{"d_model": 768, "n_kv_head": 12, "activation": "squared_relu", "positions": "rope", "init": "uniform", "lr_mult_down": 2.0, "decay_fraction": 1.0, "batch_tokens": [65536, 131072]}
Each number is 128 + 32 x the weight over its row's rms, rounded and kept within 0 to 255. Layers, rows and columns count from 0. Numbers have three digits each. The size before them is the row's rms in percent of the matrix's.

# down: layer 4 MLP down (transposed), 3072x768, rms 0.0583, rows 908-976, columns 0-95
# up: layer 4 MLP up, 3072x768, rms 0.06, rows 909-977, columns 0-95
down908 094:146082132161083114114139167069127103194176076073086089107184168116081112142063071116118166089105194126139160153091136117107120125125179112190140139156141143120124135166076081194119121137149231129073142114126111134109120167134079146133110072105116143121134129128079048110147038152155139120
up909 102:109083151125168120110121142093135157109105117124093213167097088164142119125127104147087093164189107121143092156127062123162165147185137160118156107118156107131118126084120156152071153149128121096099154106099145109109082108182096066156069098133133169129144127075107105134115105120140198128
down909 100:139139141195100135092107110078172086155061171153106141172167130110143164164120093159150212141074113085121133156150205151181141130143097148134164112097115100144174100119162184167138115129124087156118205157098155105145108108095101064157111126158132109135145115133120130152097155166175125136
up910 102:179112088058090133173105105147163166162080111145129115169106085089138149081070163165105083117139100157143124115123108092148164140094143182141154171118131174101115118161149073124131177156082078102042119146096084060179110134142191113104170125061115109140143138088103134143075103068102157117
down910 105:103126123109092174168144147060141116149051128144120184151095174139110088135118125125152115101151195144063127181096109150157150087151191123166178122145172091148162121128083061116118141089127057132118159111062087064126123150122151108123096138126126123125043139173148180114114168183103145094
up911 100:118137131098158067128175161189123084144129131148144153103129122124097074152103077104151098143116127091068061145078136180147105167135154128135139166092118116143101122068136195122070230106106156144133192155148195164111136164134165107160142179146141182151148071060141134188111130139125168121
down911 100:192129145130106072132126102083123091102101151127114109156175209111122108135123117128152066138069150097109130118147164109112143099161123106079129201044095129136113105114111133159088094132132144119073127131129143150125105120114094086158097154108174151154128094123136147116156080169073155169
up912 095:125148167123124112103140145144138158117159167196142099077156133144118136067147074073147164155095124139139130110119121164135168123123124152141110083049125131153133116124155068117195131197107077096122131097116110168133165133150138159150118141215142088140144079114137137127134172152149164079
down912 106:139168156149138160119108141204155114158157084143090147141155105147133121125178153124118135174151096160049175107111080142151147108156132128129113103121114082105157141112129111121150137132144132176126087120105108187076129142052096113187076070083095130063123133120103180066101102137142127079
up913 102:150145150126166142099067128109107137187140062157072096102072123142150165139145141083107099175156107166233139111092150083127076128099109123121155122155149115130170135152155161114213077159208128131108144150135064203142124104099075068090129145149121160159124100118132107159158170186154125116
down913 103:080144152105105113167149125127067112174077165146132128164100121142156118128158142117106128090083074209137120074158065171122130094139153169110055207190107101177163133104125148128135133089149115110167113113133142159160083109046104114170141157119140130134091091129174157143176117112118156136
up914 094:127108158155139167151133102174157180172133189155155140115114142133179142103147144107110107173059080093127107139202087124165135182117107182154074103119099172138104117152114121140170109050182157104099085116101131135066170159114154090103070058124062128141105158142092111143140128177087156120
down914 094:134067129096116126104125168138140153125123147108073170110132118111132128140155118130153178095123127111103109067127151110076124162094138188092101130101179168128124146112172142160120096121111183152178073118155154166117066117146081105073089062117164065193140114071147105163129159146121168126
up915 099:168137095115107098111130120165082079128144130148068107092225147200175137122078151115127158134131076118151121086109173167083070101095149170101166074133118171127087148095110140107121156121143170125124127132105083084192118120153209162113116133112149136104068160133161179101125187160077157075
down915 101:135133121140147196114156111132142126127123098166093151151134197157093045132150161132131155132169108140109100159112165102087085145053147163159093147085163152157131137198160135132135174123109148149157129089155166025097091112082097122116145128147146056079154119118108095081139168117141082125
up916 100:189071116145146187162114061119183133139116113140139165136118110064129092110155109112147114165124111117082108144138156111152153085116143088152115051133143139111186138154049165121242086089169147055114112117122172122143174085179128166166102100122118108079159152109127125106167119154147148115
down916 101:112129168135177091077141133129132094136110132122174152115150110087134083110132110067086119142083121198136083147075131150098057181127172230135126109099165107147189135134126104128125121152081136050139118095061144073088045090129045158144111135127152126069154116049123113117117148136064146149
up917 096:095132117082143095144114159180150124138205136141122102107158070146075123157102126082118129120124162126164105132136176154213107153135137110108169047060094101054140108124080115113121136116130089112114077103118163115140080120091095127114138188151104189075081178123090114137125166142099139148
down917 103:128133142151137077131125123136111070201115104118185106059085083133099159149127093143194141173140062113143090129075083162107203140142104148159164154148142120180107148136124116087166153149109171119124110092255172127152166103187101112105161134108148112103114152126124089083135115118156119127
up918 099:114084138139113102100154146205140105157182101099120072117154163127135114151157118166107121124140102155174126174148112138121092076146133126118114109140118136146080179137028137176129127126108162164159103162164121094097138169183119090147112097145142195124118125108177152159168076098122201119
down918 098:131120080191130178125141158108147102127137131127130137150084070116097167183169166147153086098143135196115109132107128117135123124147161120124127103147134097211083163199169115070138104156144080173101154103119165112144086107151139062170173097164100142094071127155150145090184152060177122140
up919 106:111152196150208140080065117105186140139117137094140142099102182137110176086157136121071124173124157094161074148074125103087147112136033168092116143129160129156127137118103136166140105122131154111148129076129170116194118140107095120059098128158148089170071132121081110155079152133108108106
down919 099:132132134139077094168085162124157103151181155122169152137146075176143086144138096073106110133178141210110194144122188179122155164098196132128096121050195158136114153142154094130143152103125130123194184159056114103132161113132102059132139133133161065104144178118123129143152155113108036173
up920 102:141144149119125089166121150158120119107115141107168118104145154057076102157031109129125156155174130088120122163097146023127120179077118122117120083069120114173093142117103215103177153123150205117187168127177068121136118131117131083111125111062130124096127108157111170105129182080131067113
down920 098:085149154113046122071127144151140158144176170189108167121164174131168160201142151099098189120131143102122132097171165082100105150138116152174100145159110130116179149179175123108164106175080123114153091113069118111169177066089155101110110120106133109165164192097184137126173156171089127098
up921 098:079086159116132140143141108160192135123207195152190148114127140065153132102110115147080082123130123122159184188174137131143113137088130159116087149183138104084102147169105145099121134167136195092130168107133116112190129162178162098124144109139145112110183155150150122112099130149153143201
down921 098:075109101184115106139114131162122182235150101135140118163130183126097106147169142133080109152129172169129178163116129160098122083079140091099142156128087102122139109089097121135112135108115140127149131115143167147098144126077109117136153111106086089148087135152106098146138073087131127104
up922 102:148076154150153097121125116147075129112091066148123160123087110129105122071114116217146129155110142128141104119157125163121155136184142123099135128114054120110141189148159119160172159195177128130083124170158077165109128146104082101146096102179161187095167161096139118168106128152071117103
down922 104:151134157112112121149153047113153156109138229098104151130129069200163158172113119144137120164133139100049110141132095172126130163131091147124082077130105108114100100162109078188137152165101148134147109164158155163104119090143198143159137161123153149115174191132093185090126141119096063137
up923 098:140116096146208105156138143099151147120106163153154157104100128198131072167151114133103122113076126100095182113092124180130156172125155157154114168159110088143173108186113157107092112161122181111136191090146119096192117116116168105124120103056135069139122117132131134116107144118133144111
down923 099:130110070117157170143142130129095172145141155169181153146139123078151132114122108123151100083165108139103124119147159089122159123105156192096150168139098124082143184093128148132152113113109092117108147077090145145113078116161134131194130123096118062115113119155105196152176064183088113171
up924 100:131064144150121117140156152202139074107156049122138107118125122141168117079167101091122134110120143168119131087116085112060110117082100173091137120105144135129141172182093114167087099172119135105090101101139142087129123126101152145132133104080103077080126132215114143183179051079107138103
down924 101:064138106098074172151162134072189115103096098111178180114096144114101119134118157146129128126137096134146161167120149072109147110158117155078119083122127129128093192134135169117072186131118094112078137155090115094100151181089126076166155177133137106160178170113121126113090143197068078139
up925 094:129154201099136097106129109121137175085182095169106064124179149101144100132184170139164086149144106105213145114076151110140153123114148138087086074117183124114067117148122186130120196153133156177155166104123121152214113146149119142151084125158084089138128107099114119107138091122171134094
down925 094:123062098105098127077205170169166110138171128187109136150133087087176109146177096168131120141084108129104097132146116112134164132108084184123101154171091081103133113122068150104147133119073091160127156161118110100062140099086124097175116125087161132108122145066141143103161220139183154119
up926 100:096105134116112084111156122099170178125182125161156100091086151140139126134065102068087164188055135125137120148162106099125123128098121162098146109157152123139126088102127061141123131146130148151204153161108119151082112105115097163089149120143068145123217141074146120157113132105126110136
down926 102:164140090088141131122157120167108058119110102130126055094128169110160115190132110178169093144132133155165117094116078087171161044183116179127089120124097103093110115096193106125233131149092152070110136100061148129123113159110162157167138096053131160150119106126092075097090132095114156168
up927 104:111169122173158132154160139116167186095139151161182066164093058158117183103133161079052158097118132158137097172095157137131146125045151096125150048164126121169088154125169120130107079088153085111100126128125104129098202144080087096082118129143135142080173134129128137134122135064080098091
down927 103:099140159136113091120096067068170113159122156152094130103162183131112166145178121157193101189127118111136098109104143169068104180102106032115164131117104135126131120089118146116119087161122146087108150123168156159087117129121076154124152114098113170035120081166114107141125132152174128150
up928 097:138114117130086188111054132135127140097107111131129129130155089125089165123142103155154167158172143128118109165122136122214143156159158160123127149140080151084130102126123121152128104157080097117109162121099148120123062106128160132167116133104159116141069193144150133114136169160088089167
down928 095:129099147186168110162126065123100142149134103111136166205124134074114173061125119125137106161144128116138190127153061086137139134179073090184131146131095146156191112125153169169120138133129136115205192160160127154099149134114163093088171171143176142134176141109086128127148110114136114166
up929 096:101065120114102080178136118113149158140147093120144130165174100170122160070145076131190085119111114121128214145124072090153168118145135079173081138115111091119096141135102082156152123199142044124124162098113143105109060124104154105121113131152078184188133122130177125129105144096138136143
down929 091:068104083097112125103129135122159148142121155117156140148119078095154166145092176139115103165064146156144089179141166148098123105104146174110157143092051139148128088182097069153142135150111116143168160177147162133124172172105166132106090175102139138112123180113091194141156151120065090150
up930 098:151169092117166101123189137155096133136136133116116155124125162129138116105117196086148135093165175108084106108140104107115111130134115107129074075152077148135076124125159107087122147157067155125102123060111148119106094133135113121092120154141143116087157122132087117077092107193126108136
down930 100:153112163138136115086174157191141115098073152132090141123115155116119140096131104163169065098104110119108080126139137152130118085083111127168146118130159139103102205116117108123135137112161117176126136142090203100103084151043155091085108111101181126107082085127141118178087133142082175150
up931 099:099105118150158094080077170130052096127110141075147084160102168091089146162078107198087129175079187083179161086123103120150102158083134083131135072131146107144151120125125091165168109124095081147148150087077133184151147068147099156115123179137111148135098115172172138179117161141099126113
down931 101:119159132176102182041194148104139143138158129157152057151081078104104113155172113150127147201067111084139054085108088097136107132100134127072117104163118176149201113142067085163125139118137123102120128161144093083161053106163104128137133139103117127039128128113095188139177096136135125119
up932 099:091089085063136130112134094108120148161200131154144139112128145160188152075141157158128137184129154058150115143123158120118109154058108171155201125152106087109134100119097173154114079153128118123123057150116137095127150166173136144100083133192085190143115109198139127124117122122154148197
down932 097:211144100143098085176111137069099121112082125132061199143132137140123193149136160164093097144158164128130133145077121134124150084081119199143117143119171156170202110084129136163138153173098080154152079164154157132107090112120132175132116117101111133120091072071116120091187159133146136095
up933 104:132121118127199131111162111164140105124161156146103114077146144109158116023148106147064185152129146118082119119102139105201106209113070125122059134085083140134144164128159124140156147140176116119140113123131232152095163152129206180189138160160144145131057083090141102127106153135122120103
down933 103:140105172134115158117160116151141130154103103095131144168113090145142108148097134080117080127107116146075162149084145149137123094083164095190155141112117145165122149115165146083134109214114094085154126105147105096108112118162091112115131157173126049090079040121097118188086108103084061096
up934 102:099079124097188151177119156088138133139151188093126137145109144164163092092103126127093131114109104182078162104101183134178130146121142113142132134133122137215104177101163086133135152114137204137104104124115029172173104130141123111100141106144151100154109141110107117104140154049115167107
down934 101:104103152106183128154077126124100145106149168136049166083123079112170042099103114079094127148109092185055158137125141148146177124103114098138126133135072089210080133131150170081125097100095112124166156154131094125156122138156137127082134096177129072136065131173134177118155221096089170097
up935 100:152166104153072117177149158122120166157092158171096114141148141086145123095150141148142113129128133102157094100173126132202151176101095162136066137095156102128108162122129144111087180081150132190178132134100167120149087087154083136153109094164155143133076170172153145122089171189081133115
down935 096:118153119141094153104144163133159140156182113136110104136098175135105112140129109121165124131096176135140095128107133068141153133132171132158115126111129108129088091206159177158145121103133172147155148145106119126127115118103138181132153093073150117135074101142135090150177098124086197146
up936 106:120153120108096124172134137136136155209142146144134135037183156119152127126140161146068148133086075136112156078095135129125132122126121110124066147095142148134136149152146130070155106129137171167121119162141149119098123111157141126032145186172126157097131086067129082116121186106157126163
down936 103:078149148123094155116161072130112156163106132187120159105131101148176166151147104198105128140113162155092120115121108151107055143124085069180094095174105109144132116148149105116115142149113108153120158186091129130125122173113097132079091107099181099105133071149134141156143123115089164126
up937 103:127090106165121171075129114098156099101101101051160155074098115187137208143080130093109139119176104178079129074145146107129194111146182089136188117089126170103155113156060075138143121161196081122163093140120142149150114074120118052166101176133176141147109143105139129081118094183063159107
down937 107:109097169182127175105158118107160103108129155144148158135141110165061182175125053087140163103150104189147175107163160179143159117098134119097146165178094109133133174131094147122182037107148191094141128150084149107173150113100147129162139112148140112091135081177116137074115184094092118101
up938 096:062163102181145160175089169184045134108099166167154130129089139157105182107063126132082159156134147084141182128127124087121142114146128177131085013121143076131120133146124090083109147157175157121088152140120174094100163093157132134133104075180127109139172146094068074113177166138193108123
down938 095:126121085066151088134171146136137129162119061125141130144106153108135113137145091076195162123155176094106149132110116122127179127065116102097141135136129115086171070178137084119123117122147114110137122140057187073129113134182125086127152135124113134077192127150118190099179117161104186079
up939 092:120151111022191099161153138142140116174100145117147187099129135170137142131152120141107121185179114160118134151113184113102141143101101143118127060105075098090111136116142156117143122095154142142130136116133085141148079121072160073161136149112117154125127114133143179103137155131199139086
down939 086:169075165076176080151128194162185110177125160133085160135081144104126129161129130142113132156116124145159103104120113099153174150116111102173079100123128113119159123119109113107149061096167135119126154153122150125150128165099143128142103124127109117045099080100071120097120080119145182154
up940 088:203148098151086162107186150221056134208122151099123182093121127126143168107091199107130114131114102134128156137120139155087093156162113134181136139114172080152123182177148142129163147037116130094104126124150154119133116147122101119137090093081146138088104117136127143073081098142121111202
down940 089:185104161145167126147139101094100092197092091150108105130121150128139172133150139123120127122098155100114112129109077084140124177113080127134117102130134140089103085134177090133119095130141154121082079092088116114147134169078106131109127083086132072110092155101091148142137075099106151151
up941 103:133163097141130137083119115094113131110173111123138146127092172098111181099137148104120111089127101132091161112076157136137195150091142155123134111148136168120092153169101182133135101090103071092208110112148164149128153118173105062155159116117222161122141094120129164206197077124128084179
down941 102:109065128186068119175091139054088186112139167168128148113139120101141101067113089143119153114136128174150171082083152154127189147169137117152118131164102154142121140122144136180069132102139120188211146100147177170124108103187100145131132144080100133156113104127118175108123170180131074130
up942 092:066130110100127133159125106175128095147082131153116128075135142176153120145084085131159138130128175071144143071116089136062091199123149143144096166134118102138068136081127157118090115057065114139119071149163098148172127097118102142131125202146161105072154083122093150126125090149151138201
down942 094:137145181116104125134101101172171090067069135096136210209185141081139116112106140125133167116128134150120127217169064134146165093156142118174131117120130086114169104130190140143054123156108183122159155104100143147116148138106111147119119129166194115147167103150148158197142125101138120138
up943 100:108145205072161084109131075146162119091087120161177129159159090166157085178183091054093133101137124064138101152081128104096091136156151094120168142046137079160143123144120120211108164177188093132178102128055143116076136196148106147129120100113116117164132155097157139094124129148121130097
down943 095:141159138150171148076176124112153127085104115114086149082151109140118138176145134074123144112109071075147105126082105154135133155105103156141051123081112157127164119115125162067020167117111069161145169119153127097122147126180131137127122132142133124142056094143127117092111152124098138131
up944 106:106117096111223092110127105126101142166103151145094079101174121119074099174149096165091159156100143113184079120144118165077101146114145197135103098124114116137139135124104110104151139121131096117176167098139135184153138123150159125175136197177115131161089137198166122127133138130148158174
down944 103:127143134181091126169070083077123085076110088146098151187176125088151076147180097093159111107123161154083126178113148192135119048090076111139186082114137176151171122115116160184079151138136127085132142155126170107136104125149135060127180166121211123159105181141059166096172149123159147098
up945 088:134116168161085113118124193068143142151139146111130136106136109050179100089135130161120110148150151141059103096160111074131110105140149140153108105097149118068014095091136119114106153107139132119100148094115108097109166127109121135133129115192094161134127089138077137126170136152140097081
down945 092:095069103162128053093114090094186067115121126172109156169110106116166126130173096151144133118149154173139138124189147079088130161121126124104181129083091107130120095053104172119078144135137130105108121066146161144061081109126163208138110126162103098113132115086106200132177182105132132160
up946 091:123149118151111151170171161140114154125227137114115130070135174156148137136094135106176132117116141024100123068159195107161067101093089097084107173160175127120124142145110090090107106004184147086130142166119157157113145076075142145128126150134121114144118097107104116158108128094115098209
down946 093:184069183157112164145196118139180165131158148072163165215121158150127147133165133088126070132131151128130137083134144149106100135125138128144224118048094143084133098145101104127162169151112132094113119126218170080072125143101079141160120099108143094129170104126114127193140131115144122065
up947 090:155065125162112099125129157171155153152117128168130178107134139078142143136099137138135193085148138062099134135122098088085108133071180167142116083074106147161140048132135113155134083082124091171094186111174107090150143135177131129122133096138152082105129095131119162167146137123096142033
down947 093:128132112141189109108166082129104088120112114128128158056163129058152082137141119091168172188131109133111198183121079071165131089102100105120170141096100176093094155185116088189163154144088204117099161074171068103090145085133081082116107109138112091102173113115108098157104133147136202190
up948 099:167167121148124142083148125083105113104146117115135108087113136091123169120092132148102113139147119091174187120099142096141123100152145097148167038118137046137128186114075140120177129063126121174085144064083113148192150113101158125097097143125112143121180117141075053128086163187188109168
down948 085:198159154168135193143074144078155089121100094126115105178087139145101149129166120182163166095099140151122084164119121173119102071130193102055146060147149153159139131171118070228141151132121081152168121142209195139104063157095098167162132183117145106028092139119065117053154140139143111110
up949 094:177177160106127110138128134138143125111075077091119153172126140114101115139141141137112180161141078143094129000136130122078139096109147088218134175161139110130077142100121207121114152184220191112100119167140152146170157158156144101121120161187166143119171056176089192110145099202151124087
down949 098:104169143102107122107157094119178101106123144147101196110164116140141112144161088084051125177152156085164114098175136137087095145112088164132141094139161128176113135146152114139107101087158106143124157101145160072153131132118130060164107154171104153123167089148108149084164146163099046132
up950 100:119165165179145058133142158094118120177082147140089128091142127138060162160145113171101121105150145095102123187111144134129076102146139148141152124141121122110070157078118147144158072177123101114115065135170149102135107119103112098163073152117094153090100114115108141116139092219201154089
down950 098:104144164110133096149132160173107135211086176097072126132070150119080092171127115118113183106088118143183155100155135120145115110147095141113141156081101175083091164103117110171136105127144131150176157124099137174092089156117139167154118153142126111123151137169105123142020136126111165152
up951 099:106132176153212115110120172187094089110108079105162135125113104129124132133178126131153191169141129129102104146150098124163105103164097203130130140083129164090128101143154113152141102074180154109113110202118134132134143092140135121149055093126070135133218155106060123153080197140172128110
down951 097:097105131157162090113176141119111183099100127196128170130139134162111158134124165124139150130086091117167085140146116093178187087140124179130119117152099160113091171143097161140104160134168149096133112141042109118107084136106126090193099047102047152150176077078118123084119122133102117109
up952 100:102088114115089156137131139166114175111133151183124073068149162155075112154109158086148156156118128100162138096151131163143123126120088097143159121136135157095137166144095135093172090140114135137145073100164149124145149146102149150176162185127218120080144133114113152186140184174138117118
down952 104:128127143102148082144086115164149143153135178158090098194180126153098163165058119102146093178115107104113111138198110099103112133147154099146151112120095164093114184148110088133116166072123180052131134154139129046113057129197155088124130135195133106130107113107127115197137118147122138112
up953 099:134164060126110138146081075088102148090098145164151097082119074075132111096102125162104095157116110174093200106087133110075159090168115155107087121121148129112118077113182110106099132109147115164115133136096158136177096142155123165151140115109097171109154136097131116115056154169113195081
down953 101:115148135160084129124139159142098132114034136149090122119129203085155137132094103132184139161148117165124127145132097144163171147128129151105128145168079043093100184158109169175100119130140121073114164125150154103118137085062059154148071105100109107127136182119120099161154194117108079181
up954 087:177139109133100130106179118106081117142182110135149165151154187186121167107186145104168142137107166121105120087120155113125119118146115096109106112099097115146096047167139180192135179096114129100134076130131139152058067165120102126170140106127118157010106143115099072152139145121153115131
down954 084:116113159114070149130169151094149170126152098096119131120066103089112106179092109127146167144152172104121111119119157224124163082149174086131105099110097149111151070108125098145138075148109109088085172118170165118179098136108170174072160055164062158192116070096192150095172142136080129191
up955 084:145102102112059111161156113084090154141192132124128170079112083114129110103120168151094100127113080155167106065204147101143137175135159132108117128163164163164107047115120169126115148167114177118156097087107154161106160146096094150130109071119142189092186125111104142192161170135126123117
down955 073:151113069163161177154126153175155151131066106073103153130126127098140141141162143084196186135115143114141152104085135169113164103187193149151142087158155159104134144089159076136158113122172078143064120105140203106137090091174195127182168096133124096154095175100114165117147141143143065115
up956 095:160086129120159198068094129175102078179151083119080092140115148117076134153174138119140172135053104108121132088131097189169127118146137098084141119131051147118166156135144182124090115155127165095078091255098158147124099142134081206166134129085116078121203172113145132127141135099111146078
down956 093:129117118184139118133138135153093139117127154135155130061172151109117102194109156161087089137137113093094095166060132091194138146113138169108075150124129152136075084153103077166101073077134095083137108122190123127089109066121122131129137118110116127105109166127130136111078140197159098104
up957 103:108118133129094103112152135153143148180153189136089073158099136136147196123141156065117120111126147147176127081064103127126121178113109146126095088155111157107142126076126141149125146151138138117069100161095077154110162131150106092118107126130077074128166098127195116088078139201145135125
down957 102:146091134107123158122146171186100116150140138136149144112124113128200131109107158158092077113129095086109164130151090126139187151130164077121134138115180130103067155164128130098128155110111148065090114122061133192103182168155156039138135113102115092192123167115108071102087142120152128108
up958 104:105090144124087180126122161182069135136100191133128140141091115085121079148150138083070052111141127111096127150126124116119137110130109031143112068149164098107142123100091185132121119187103116122182109128092125089158066131128125142100135128100099110137150154082116132140120156152117114103
down958 101:102190134157156100100107130154155130111169151169057105159142122139119114111141128062156128126161091120155143145118105108180167104128181138109164185158159197207121128113098046198164121121066177100117146149100047144135103159127082140107105134120129100098124091150062198175125127129117115149
up959 099:120137129103162094116087107151131100095173141110063160153164163100180139136141092135171126061172103140107112099111115107112093143135115104097144123156125143182131046080139117106141108083095156097100117165089196129160104112151172129073094126092117109123089094100121074114121163210100121170
down959 099:146159113123157128132212124108191101148120087156098126112146060091092120139174106066102171095118173147107115185155120122114151082148153101154132144133111176112141137105114114127108150168104088084138195208126140096120116141124113159138103117115112158163097121131118170122181122157079122090
up960 103:114035159109157157140142106167154106122079105171128112141120072178105166120144155115117179115102066169133135133125137107166161111092108072128168097119139145122154108171135174111098117178135126086142136102159113108168164064168071150113133133151113166106153106094137178086083133146131191110
down960 099:118085128150119147136161123110102138178133140170208162096139141137067156151055135141156171109128179105128125103154064104134173170141111114191138223203179098182146117074116172109119040114142106125132188175114117109090139098153136084179138143141129107114146160116158086140110113180145099182
up961 106:095117139163159129141127095095130126167133099133145135071129184144179111093062219149107147147107147097156146100157151108164099151152145106171118171183139118098137116103110172152077121200107199178168136139091118126124145141161117107113104081127161125091114108141126170088110100097137141106
down961 108:079123134098143118180128131161146141179101108122162162089117132157115104100203150079150124128125129147103138152135132159157069124109132160187108123128133067095191107120129125097025100120071124114075106173161106127173098088082135136094118129089159107030138108076079114198132098088110140135
up962 096:140074131163128066118082091163128109070144085122132063157111131115173150141128143142154148153078150140147196159065119126125132117120132126103164117108127142128142147124155136116119121125162107125121126168164118126114207119151139090089098153118151170125098148186196109128115091112132110130
down962 088:069144166110103115136092152114184129081177153083120146151140144077154165126141111147132146123090164108121140126160151084152054071125178088082103110170150157091104108108128145103096171123166137172113111192159127103073119151107091172099071102143099093143094090133133119118159071068101129098
up963 105:125129128084098141130146029111130141113171142173121054108106180190100069138132171149110122128087149156119149114152098180136069046146094156122148165190118105119112107142057126104093144090170151144146060145080079144139146129114174136073088124121114134165097102121086134097117131103125106090
down963 099:127102178132074219138078159135081227159080186077113111161137100149096098128099180149161154148130164159121149090125141187097160095133127173150139129124124118120155161077126167126155117148136120134125180151126143135133128124112080123100183101129142154126093152041093158141106163121114130199
up964 095:119140190145156160172162131141102145031123125118127167145076136105101104115056212068149117079135145162139091136126202086113045191148131150095082088135157114192140125104090132118129140128130151070091161082134124140142161089233131136125086110134090172181124125077079170117120163098118113170
down964 098:098133138144083065134124029151121120100107135094106132093066142111111157128095124155148112138111153169132144085204137143140143116103071178100099140121124138079154148084107114079094115136198201121119204162133114110150113129195120175123140096073135139085125132135104147142063148112155169144
up965 088:143182149167120145165152116185088148177134128161091144197107148107142197155124129137165123137092143032156062147116084123123121106135152072161158142156102131167101123130121155122154099152128101111227070099099121126088133157195139094128154146133079087135135117097133155109184116194170117148
down965 096:140140145108176106154176148165137153109155111147190130158091145131098118172123115163130098128103122143150133123125099136107142129055109138118142152052099137185131146134091129185050134147097054184099100142126138049188134109100118120086125052147118109069157103134144120186148111190082138064
up966 100:161095119064118167094133149106097203088109104120112128087106117061189083125180137131160086126144129084149105093139113124126159121176137145063138072120147072153177128147152150158140127128156142130103103086144111169120114111177128121080092115132093178134126159131140155051099141115132166127
down966 102:092123090090131190134169143059133146109102094116078099068156072180160129139210094152148185086142186122134098138166180129191136135160073167137097105143130161108142096108081119161138161138136212133064115170153136176087147157131149158119092082123126142114147096072175114115131139109154138140
up967 101:089163157089112100098139146141149147120143134143113131120103197111119086182149120172154113092136153170100118193127110100112164137165140169071143122120123114160151121170140092126090197143126109123124070136136083116081118113111071094122145174123103121154113138163115121066068078131102177091
down967 096:093133109157106112134110132090201165109155094117120127130138138119154107155148080159158143079135176151137115123135133111130171121110150093100131168160115115128142096095119065113143085127096147161133082096175188175128110086137150114156089087113111028156119054111128146162111114110120138118
up968 103:123139126136118072175173136116128124133132147095189148107144116156181105111099128074125163128117129086095161092161153110132106163087156144143146174162157101109135137116129163103120162169101153087166138206114095193155151171154125125095126148105103097126122089091163170111095041135091078110
down968 106:156185122154161050146077115104148114138162130104130139116118135111113143125149128128076106143083085165103088139157126125160124117120131128098192144117129134148111080140145119160126137091199155149117142155158110176087095110167120109093087155108132148162148155123156133119120109167156097134
up969 096:162123107157159146181130146107166147066086115117193079143117144130128137102143136126112173170166133099167092130151167133102168131130116087163126127160146148112097120168100158195145100123063125134154150105024150100186090119155104182126121135077077116106144176098131124148167111190131183134
down969 095:106168101157157143114078123122169162144160168127161115192110135119099122154101182153154146133170132121121164165115082112149119135096106111132123139108140105081138178117178159186148116085127072217117165169156094114135169123140137165090110182149187148162146095100128155156083126149153115090
up970 090:102108130078107141138138132130101176103165132132133120134158115085128121100138169163099124139151118149165158150129149170109101097122057165123227138141157119142080148160143070153119140104091124108067113197137124139130080173140166148116154178167091132125132123124126076084124143105230081152
down970 092:042119143207101132147178153105180123168124126057126151136110173103098111180176101161143186092089137168116094084133075160090107138139144114149143073187118099113188130214084131043159125130117128125116143129129161150100097105130120169098171073135151091136141128123100110076137105153112170124
up971 091:098182187096135205109135133123158039163108086037114237128163090155116162125182105175124145134180119160150184136095151094161147123132172074194108104107114131103079161149124107112166147060133148088121110090155129103154125044141095110155110131102125136091153143087121138113147095104117112120
down971 092:123035104141099163135177118103220158166064160075115126120127143126132130114144125136151139104147090203097118143097134127164099174145156165098101105119173167185176113130144135095141097133136173144161098129158168116181186128124070110107148142154148135102104182142142089107159154169055152138
up972 101:109183166135130183112114097205157190084098167114071155082087146112071129135185084116132114069151118173111169142150168145154103121128159132129162068160135182147126091151152140159145100072155116098037098136123091164134160138197112141131092186126198123139117127110107104132127160121148181169
down972 104:075150141103093101125093112150106156067133137119099175144077087155110203127037115129161132183157161111090047135166120128093098102194110092101091151123102175155166174088115173098111098145140162130154165093096099123104142141090087117108108138151114130123119129120160113121111146083146122165
up973 103:166094129122188124148177118119179131130100110118150082137165140160101152133083025125143175116120129121119131099132124120182167109119067151151140142098130119122126145166119099143094072116134140080134068129099146181151164142098147176109028151212165116154205067108151103173096203187104127173
down973 106:117106123138053113111082177141144119160140155120114137082126106121119097105139074111137131021168175187066129122115184149086161052137139150080140110139137165106156190106098152115160178099156091147164150079104162094149124222125083200181089053121140128142113121118139152116133098128136137161
up974 097:109118099177187126124089123097136058138110113046168168138154147138159128103131066131055163117178104113092150172149109114169166169109073131139135091150142078163145118102143127115105108121196111113096097079131145154143084126147119144159095175103117170081102120178138127107105117162095136137
down974 088:106121073134133118085111095061167149188135146064163127104080173169124134146146106098172220104166202126143169086096110131089151099094123105087090131078129116102104116139095128165125078117110176139115157111123160158145086092136140078107158111163163159143148172111122169118168162104149076123
up975 085:177180117152121180152127103121142131159255106099071145158159158144090138115120164183095111102122165119108131061142113067187114169093114119141094081102055150153114130127145129148140129117093125149156100105151190091169103102084098143163128113144066194120118132186158090098158155169158130148
down975 086:104154130129139097098141162170165154118091129103165164110116109147129157167147133038133163079069141145129127122104236132106141163161116113146135142078144104172097131098066077088103139181156048157118097099174159133177134143135172140109136113134103134125184127153138143092135179054103120145
up976 103:161125137152137142174183116093145189143121178109144225123148162142115127173088135078020080163114096118157129173152138149168177139140129118146087193181053176120120150090150144121064170103077129072128161108119183064121112125188097164130074145096100091147051136115155101165145121105175139103
down976 103:092163102149123141174058143132086119059136193098158171147121103106143070166139068137134167086188118103135147062146140123156130119085176098164123112088169075106106119145111113105181183102160127084146102104082152194184109131130179127092133079091147119064067195069170135118141151134108093122
up977 108:104104177159072101114080171126129088106118079147138112110092180095154102170138135105110167167184128088148172089136129129098142135195176154076173133117111153104194176140114113147082162145119068122133149141075106118113154167166209154156114088111108158102149126079179124158147134164171122153